config.yaml
n_layer: 13
d_model: 128
n_head: 2
n_kv_head: 2
head_dim: 64
d_mlp: 512
vocab_size: 2048
activation: "gelu"
norm: "layernorm"
norm_place: "pre"
norm_eps: 1e-06
positions: "learned"
qk_norm: true
attn_scale: 0.125
bias: "none"
tie_embeddings: false
parallel_block: false
init: "normal"
init_std_qkv: 0.0269
init_std_o: 0.00527
init_std_up: 0.0269
init_std_down: 0.00527
optimizer: "soap_variant"
lr: 0.00451
beta1: 0.95
beta2: 0.95
weight_decay: 0.07
lr_head: 0.0052
warmup_steps: 31
schedule: "wsd"
decay_fraction: 0.894
decay_shape: "linear"
final_lr_fraction: 0.0
batch_tokens: [16384, 32768, 49152]
seq_len: 128
doc_mask: false
train_tokens: 116100000
steps: 3794
dataset: "wikipedia_en"
Each number is 500 + 50 x the weight over its row's rms, rounded and kept within 0 to 999. Layers, rows and columns count from 0. Numbers have three digits each. The size before them is the row's rms in percent of the matrix's.

# up: layer 3 MLP up, 512x128, rms 0.209, rows 216-240, columns 0-127
# down: layer 3 MLP down (transposed), 512x128, rms 0.211, rows 216-239, columns 0-127
up216 098:486534495530485517443578528404541532484458504483460529495500570455550568437468545521594486550447503491548511513442522477567542419508493463481486400528559586474530590466512565429482438530496513482405532525566403523519452506516508491505452472457494471402505463330495455494394564543497490492531532572400464432514497418467563465510623544435430370478504425491459500490495514484460468513540
down216 094:515333416437465480611517481476528503505529485477481486463596662560515442546469503542523511490580491507547495489531545448478572554528490465421476535544466509499462457539498396456568524501480443493507498495435510550531480555425504499512572519455486419527490519553510524546531524554433478434446593588591514442487454522423435456490433396494574493509418521473522538390442538544534531484485
up217 099:477565498424412539426507454541593459543487455517465471473428377511398516533516532536448506509578503491547490615543438542437484404612478522496527545562521545413471462471486524504386446447402533579566531521483489524523498523502553481439575590491421456555547510555509530459512488479551448509455530489538509566491587511514501510552570534471419549459532461478454574567418572450466462517483
down217 091:539495453429394480503603475463461534526543488576439540485469607492502483517465436513564539539552560583507535497498634433523504469471540427494565506479453526532553642541511574464516469499537466468464482518501546493440514567564525581522529489402520510593471468463473564434498552560419529479554489592525477437509495622412523500490465467462529500596509536555473563610527510488490532449442
up218 109:524531444404403518514538435476562529542424534498500509482501490490516564497487481464477468522487590399561480512503482629438510500483503485492452537526425497434515572481545465422442503452482618557605498555537583545485384563531402455467444492521498400490489499542531494491557530515581387439516466482474531453399493477614523557501509524537501497488489557524539557592495487420526487588556
down218 102:339461416550483456508488581482374521544464503481516537542465579538446524443486559442501531473500443547410521525522559442516412483462504490512396457545461502505488473536462478466473545506555496497482513485421543442531515472507512485554553424478477580410524499416523544558529492493453403532521557477477490479546581545439505345392497541384543488500484479547438526519572538552497412484497
up219 109:542574490549485551413424417411545437475493525501565592505545542602506546494527482470485574489489440499511611450502516642504581500501528524523448524457588440510594457452471518508449594479526532488516434460523535520483502568434521496532483473551464441622508394479447412552558446474524509512536525476443463544497534466605513492470475438527521387517478500462458586402541469471503520517522
down219 120:575503533559508443529428573463520652549425606512493527426461471519476519499518405438490495508589529411564520483511448423409360521545432489506524555513569499559490408454459496476482549463430567464414463508503519478537552586529508501583493522544565471396501448512493426490494463479465532531421458493584468502497568454541551504440488526466493517500593454562476518493424555504519510479557
up220 099:446464544502577496412492472480527440484528525458528464511477467605415515518514460570535491522509443554488471536535449572449506476558499497503477551482476486510481491582530437474487523549507383512517563520362466537460532438539545540509478439485451538494385537531484492384494519487534447542527514520410392511510486596588511400395514422523484439499583534542462546539620385448516528556515
down220 100:542488462528441533459497481542599475555568532433568534517539476482492523602406397443479572387466492470599473472449544480429540417623528502465481458537518542562435527488524525493599454536598528506595442537566595440495483470465478556552552468484442492479520431573428504550566587544517536508515486568499517553477565503504582540577514553443479523488519513522588438491529539513497484441512
up221 097:395506528497368493512491490537481505569532596493639418577566489520494498456510518477432462612517522591483439569549477487511552519420543507524448518480457578471463559390468540479449492514544549498504572647500476526490503540572480520521541469460453480520440514457550400416467474479582487497410538521500475423490514522498499400521494499406489508433490404481452474463528570494519498450465
down221 092:506523482491548499508487482511583506469543483456510582510505496487452495422476623518478484534402531455510511466522500550490539520387575502451482425481501520468540532404468451475424581544526483482614495439573600490466577428495460538481482496416552518407634506451481535518497521511455529494440450492415497530418500427375361538523536541568554498589477462487538546493530427477472557483472
up222 098:480475488514442464532504457459562516474448559393464454452526505510461547600450481610452582531504548541432487552557424451539528544510396586542493513439479504531488503509593477485537415441513415555440520623456420503500486540550416575469463521566440556441461480503532535504455543527492498510530507567445582477490451609526600494509513465467494498460515569487514568491533367490504505548402
down222 102:596563541655438434509530464449426570482481440453509442540463551450519465471449562458506527487440661547483615479515447486503495475523496534500405472636487543480502521478477395593518486462476487468504501486547472526501488467537526505481394556536476449535539394491436503466570461445493508524532462512541508489512411523579502578570591519427510434558520553494466529543488515493549490519554
up223 097:505501364514539411506523469494438491574487404614572528521538524502424514464499466471484480500540496404419509481420537535490581450423536497524513523471531496511522473493454410358440443520533539535486515549465444465451532544507568461540523494477543606545525425454544487491438482607503454472537463456433514531490420454554516578576549500478542513648516481539538574527514533459405531469477
down223 096:469580453470499530539506620415436487538449464529567483548488480438568419511525486483405423563470580513614459476532441572527420493499577512487450550451374465529462520497577465505475502473473497490495485528517508523432518558434415472428429484608531388468647506490490497525512484528519489536506564535452490439524562538527471450499440554506405499497509525432554518584508426536431483508520
up224 097:531524483578518551363499491411489563530523521537480500543452537535484602474498575484455422513532450511516402486507541470522538480473433485487503606440531500496538545508568483451556452527533582415522477623485462463451468483535552449418440513507418536531537542520494482509397427552537476537556398415456571506538495472421431541496610491525604536547400518533509488514551507517541422514552
down224 099:502545620642488415555612515471534527460489511500557500424496456518505511545482508513485534479467503619476499542484433481533445490514476575471459440534484429466522456479480484526448599542505509502483582532462547578537421530455459449481548437474522580452522492552517525499505577501421535542401549406511540494588480491442598476550397526450477496648454541419500523450538444474529496507451
up225 098:396574475530547491530444451458547402462480628483504438458430527439534490501460430544572536466421468587506516544448477515492503524466449502499492550565511528507547496433522635512524514484544518562466508492505542484451490463528558501474455510520512519563444556447496379527569557450594540539612554456518443446537405492531563471483587425545466456587522594519509456479450523433492549588533
down225 096:481340529484514514415477458534557439459470416508512571490485558539572521523513485509486545530521448400547672531475507490479476480570445404480512466619429632480487522435568478472456504437567508490519497473501399525512478481381555497495456493604469463468559490436477495470560485427517585510501463514462472490478528402518477517486535532522456492510523417543545489514461418537475540442491
up226 075:432534416508492505505462463579417531482462498578619593507591548501523543478568528503522496499434460529451472468428593507489563404521447411524425503447451533498505532451495530469471530550496512546537506420398497542387480529450485480507457417471513483521542477455474467580458550517622443484538523448579581494459382505512424503554592468532554536536480507508570499530527509525479444578417
down226 080:494529447458506468477528470472471525506557525462438545560426495506469464498615452473458547459438474581449479479578403528551537593520518614392471503431476437482552416525527489525475502450467468480557466464478495445582461462504541476480433410503498541515476440513414519449588524536382484605466457500466516548607492544525577581446421516492481562490575454464485450564542591490481578478541
up227 102:472536485453572637469540540516530336469530493400544479469569531517481523552465506440462531447567415549455487519433519487501458529540500502501461543528513513557477442591530537510455545504501490562435482417456442489448503490508614495527435523586544515482463528503464521430546551492473501496483418547397458399518400565496521476522437561488500423598438528498441562481595502433447498458437
down227 102:536506521544436369481480471479483526512498405541621500528520580526459462558570468510460480518421534525611616555546480482427523479534575501530433508439534477502536528480509548427576473461529481372452530497483460436487504496455447425451545507545536536505482450502526565543574490418508465514521570544541592558455492457568446541564497452494440412435523504568537463603419491486472438443554
up228 099:465478588576548561478361513521566556549452507464487539398465441583556508481436532534449501375448475517592436558468405459478567427520462545487520512543483477506579485524411535531439545483511466505517510533499473490503474471486493481535461426566457414519452568503475440475502444572643515422426519502421507530526547496575418554497474489507465518516519456554412570502505569476468504470583
down228 099:549508537501551496419473489444723544583483553547592557487490446570468540514565467384499474358520489529521504542437472540454457507415507443532537450542566471487426398466488472459476509447523538497530457465424569398503567472423511516505472487530467521535465466510473504508502518554423536552438509495566465469561507488461469482498487560511475504555454447531477491507479469495460415601424
up229 115:463504516543502490617494460621587497486496427489489446549493588466452564584438450463468572447491539503556550556515413506503524481571511521458461463525445563549437547492523594459521501505504522642501507491477537449551436493485513472547525413516431503454479533627499512499596613489570494544513472513464446420469523526575574473435497588443476506459541453392475519552479529530448561474546
down229 134:536446543596524490493480519476508541622484490390504513486470549436559464495495499423508520418451410517437525533454556424388496500440556503488426497645503428541464526543469461440586491472476591452502438505491505597497447483445465502514491544521504494474543465475465555518574550543402455566491402463500436489456453535588511414504443498419574583554546454485495530513526559586492476535486
up230 093:516591473472423546476483501506467535598522522499484420534588481455429566434546548389529408510547454561569404528495538561437497432516534538592469411535414543515531549420507596584413497524503608480486459464474452531470493502473481498529578549459529535524462550506457483535494561458636527444567504514556414468456557495566489516486510518539531504471467473420474480454405510469458482462445
down230 086:633506560478552475517450551463414472570485488428534522451474494476481416470393517433567487559492396452408555596535551552466458548433505432401485446451568597509472501493511476471524488464507570516510453507527505518484499421534482518449547414564448418580404440436516512534522585524425586492532475511509508507471551493504509474503414513492517423476518438486580508572511477592517469563555
up231 078:455540433418461500537487497511502553606423593533503536572490477521538535529565490476455521534518529555514452541448506508431589516503490461452375414480520567495473470533475496395478526569449484537457501530485445407500562484461483409457539451496415534588475471483498369554493454444568477593573485484500565483522387503522540443478493529473549597478533503461509481525553486364526424543556
down231 087:519675548461394445494482539502513490494462587445495448525528534540482455494601551499513513579436448542479512482444467517441498490464453578543368492586550518458450516466544576427398480475461465534444552570455416513603562541459521495533570460495402460488544469433588470478440467576555481494504461533508422483500487408456511509499522462548579549487504477386472529501490503477500527480491
up232 090:511511522538568533481518548519452540550500481407486477577475546484488470517509490467371504441489498497575533475489534450519513509473514508476443511508582612462553522537443450536492546552600502550460542525491433477481550423500518578508505484578450443565434541484568451478669425392548467543418584507489465469481504556513554410530484408550559470481500387496573496494525601508551526520590
down232 091:510599448568467546491457529546356491507437510450537443511509482521535467594460536579500498496531533420608618459469535497485556492522501493511515439482545535484582536540486520515562456427518570408538518520546472566514522452522554478455476501476485420628531520486472538483485555433464541522427522475535508549527588538401553405596514565501537427483506442530446438470527551530591470571421
up233 103:500465542460531509591548447548488527456468521517440555559527400479611509538532438509518583390497496506495460430527451468489408522613589550469473481536466512483482472512523509560547463492508485490437499460416509567587512562446463525438530479481503491410486471469471522549567507453536448469477483575456516577395499530495593456477457625452391473447486504509414566485478642483476472572501
down233 103:566588456531517468471583478508482481551507492449471578546414513473486527562473487544498508529527538571505446488458527482451496527473595487460630499488469529534429476531482566501499489488584430425566455497490475483488511427547484465477561480479501405539468412469497507474602515479369563508565589445490526494433540500470508583568554497647408508448516489570415601481463533428574540541462
up234 097:466544535469540530523547462547524509518466537504528389522481520514379522499568488526505523496514531624414462431514598499545495404543477524585550493452472550473527510523418527493568510514525475542485482463448449482445526505509445445445442471519411531421551500461437558443503521526464483486416490544517418521484525443608596449577509474426494536494619513615404577542435488432465551423475
down234 090:545677560568525460517486564490514547555511514522490588481446402473473501501517574430559510521614538569513464486580516446479359469498487488483577525444465572422503469532504544503543484528490598467392504522481604433550536525513539518435466502488584428500492446477456499431401501542485468424505436512441491564528548470454517503525461531507510473569484498446553583536552428481489456490563
up235 104:542575492600520503566428421568516407525451437570456509570511537464466498438591597424499540562500474408452506442432530429556595514504476481502437520417471614532435497498472514490551493477414551481535456432464449475424462500537579500486501515465495584578539478382460445498443475553530500507550388451481520532471451457491499530502499571422502543512445533519532422492465559497436452546479
down235 101:555440485562530503545567537478484465495488431497518473508458556465579429467510468616571477536558518606449483516540510598532511484497508493540522437505502513471539545523609492507519439524524496605423528564502350582565475418464446473477518532513554483484522502520626547519498535504503529520496607444490475565524511515382583484615550381521518516535569480492545545550525416510501534562514
up236 105:489469520478464484551514509485446447373457562543487407477473545518449586460592475562534463565540536477540434510492497585405531531563461462602498560533511512474517441467561507548475526470481463512535534386482428523467461407427388446504469535561485494475552403466495521484514588517551544499582439454538498510497503463403574490507463580430483552553449541561538453455460498545549372464465
down236 100:471439488516545529455462392519482549559527511556474464550471440476453498594486454538578490538463473490506467607454526528499437498436585490598608610442543504500494402480487484509435500529463537553488484585652421453491454432492505543525529454550463544542495479577460510515531471502472529522556451443491398577438593560427497628564483491523503506478515483438577488441475504447524533485456
up237 098:525522520621484493528467447544447495497437472443536542477495475431481541466555487592555485487444402465589492544506502470516470485456384511552467496442469451507522487484504435438538420452508468541472498552461468514419546397531492456543577509539536533502567413446495530600402468540571530457456491458535640522543389381460556606519595510506568485547489539458503493507480458549520500438493
down237 106:526544471462444479424551586498424499537636484443555576597601528437467538442535473468429427461527519486535534471525560532588561519526466487438576583594527469495561497454457535505568457472573587436558507508544492494502430478358469502457524534515480504484474494453459498428516559410527540542499468420574498516496552516426526485456453450609513478513487529381512523557484551515530465486515
up238 091:499495523515486476513490528583431448456531586437513393527514482544484509554567567518443571463505397421504521502503297515516585546589493533496490480468449477556580473530506574506469498547483454453463540568510515475566465503456493440532498515491507508543397463514492520491572544384459608640471550509535490497542554523601486483488499501465464526471545539403453467496543505455505569513576
down238 091:470485474404510537485500418547607472477472576498466543499561451531531478473421497593645550555516452508516469526486509452494483455504422463595465500549444500519419563497464523476432536390549440567436495507488507503453616477444513540613551421565508475564527603483419455516577536565561446449481493475444455436452450526480499464518508510493417505557451587476441447503453502525465504541557
up239 110:500492443456465435511515474448553450493495549511445471566407548512537549495505411556469518524525523494611429558572498531450482441508505421485472574623490477511466517406524539467486565554548516480631499552526539502542417483543458508495582459531531502500501529539656508506593491510563550456454476474441517475548534551580477547430574538491456568467414444463488443465412454492461385536476
down239 104:558444501511519404415510479482500500519496502527512534487535592389473449628414413488471529428479454500571492467487512404372477547466548480547508481502488507557517567536469478431497583442460480519419553515440490612546431573558475455540432558467449466553536492450461548563452524482429498537458466461522456464432556483448548414543391465472472439552528480508565474468508406564519512462535
up240 107:381439501460459570613505439535489556507504498554471479600519507526517509448426504447461471509540549501553428479471549494434501472482530487506437433505527592492419521440455517501449544538545427491536482569500498607562501601511458428566503494519497439580560515441489327466434412436578541415472511548426551478475489493599491416523456534552548513488535548530537470486504549573489526493507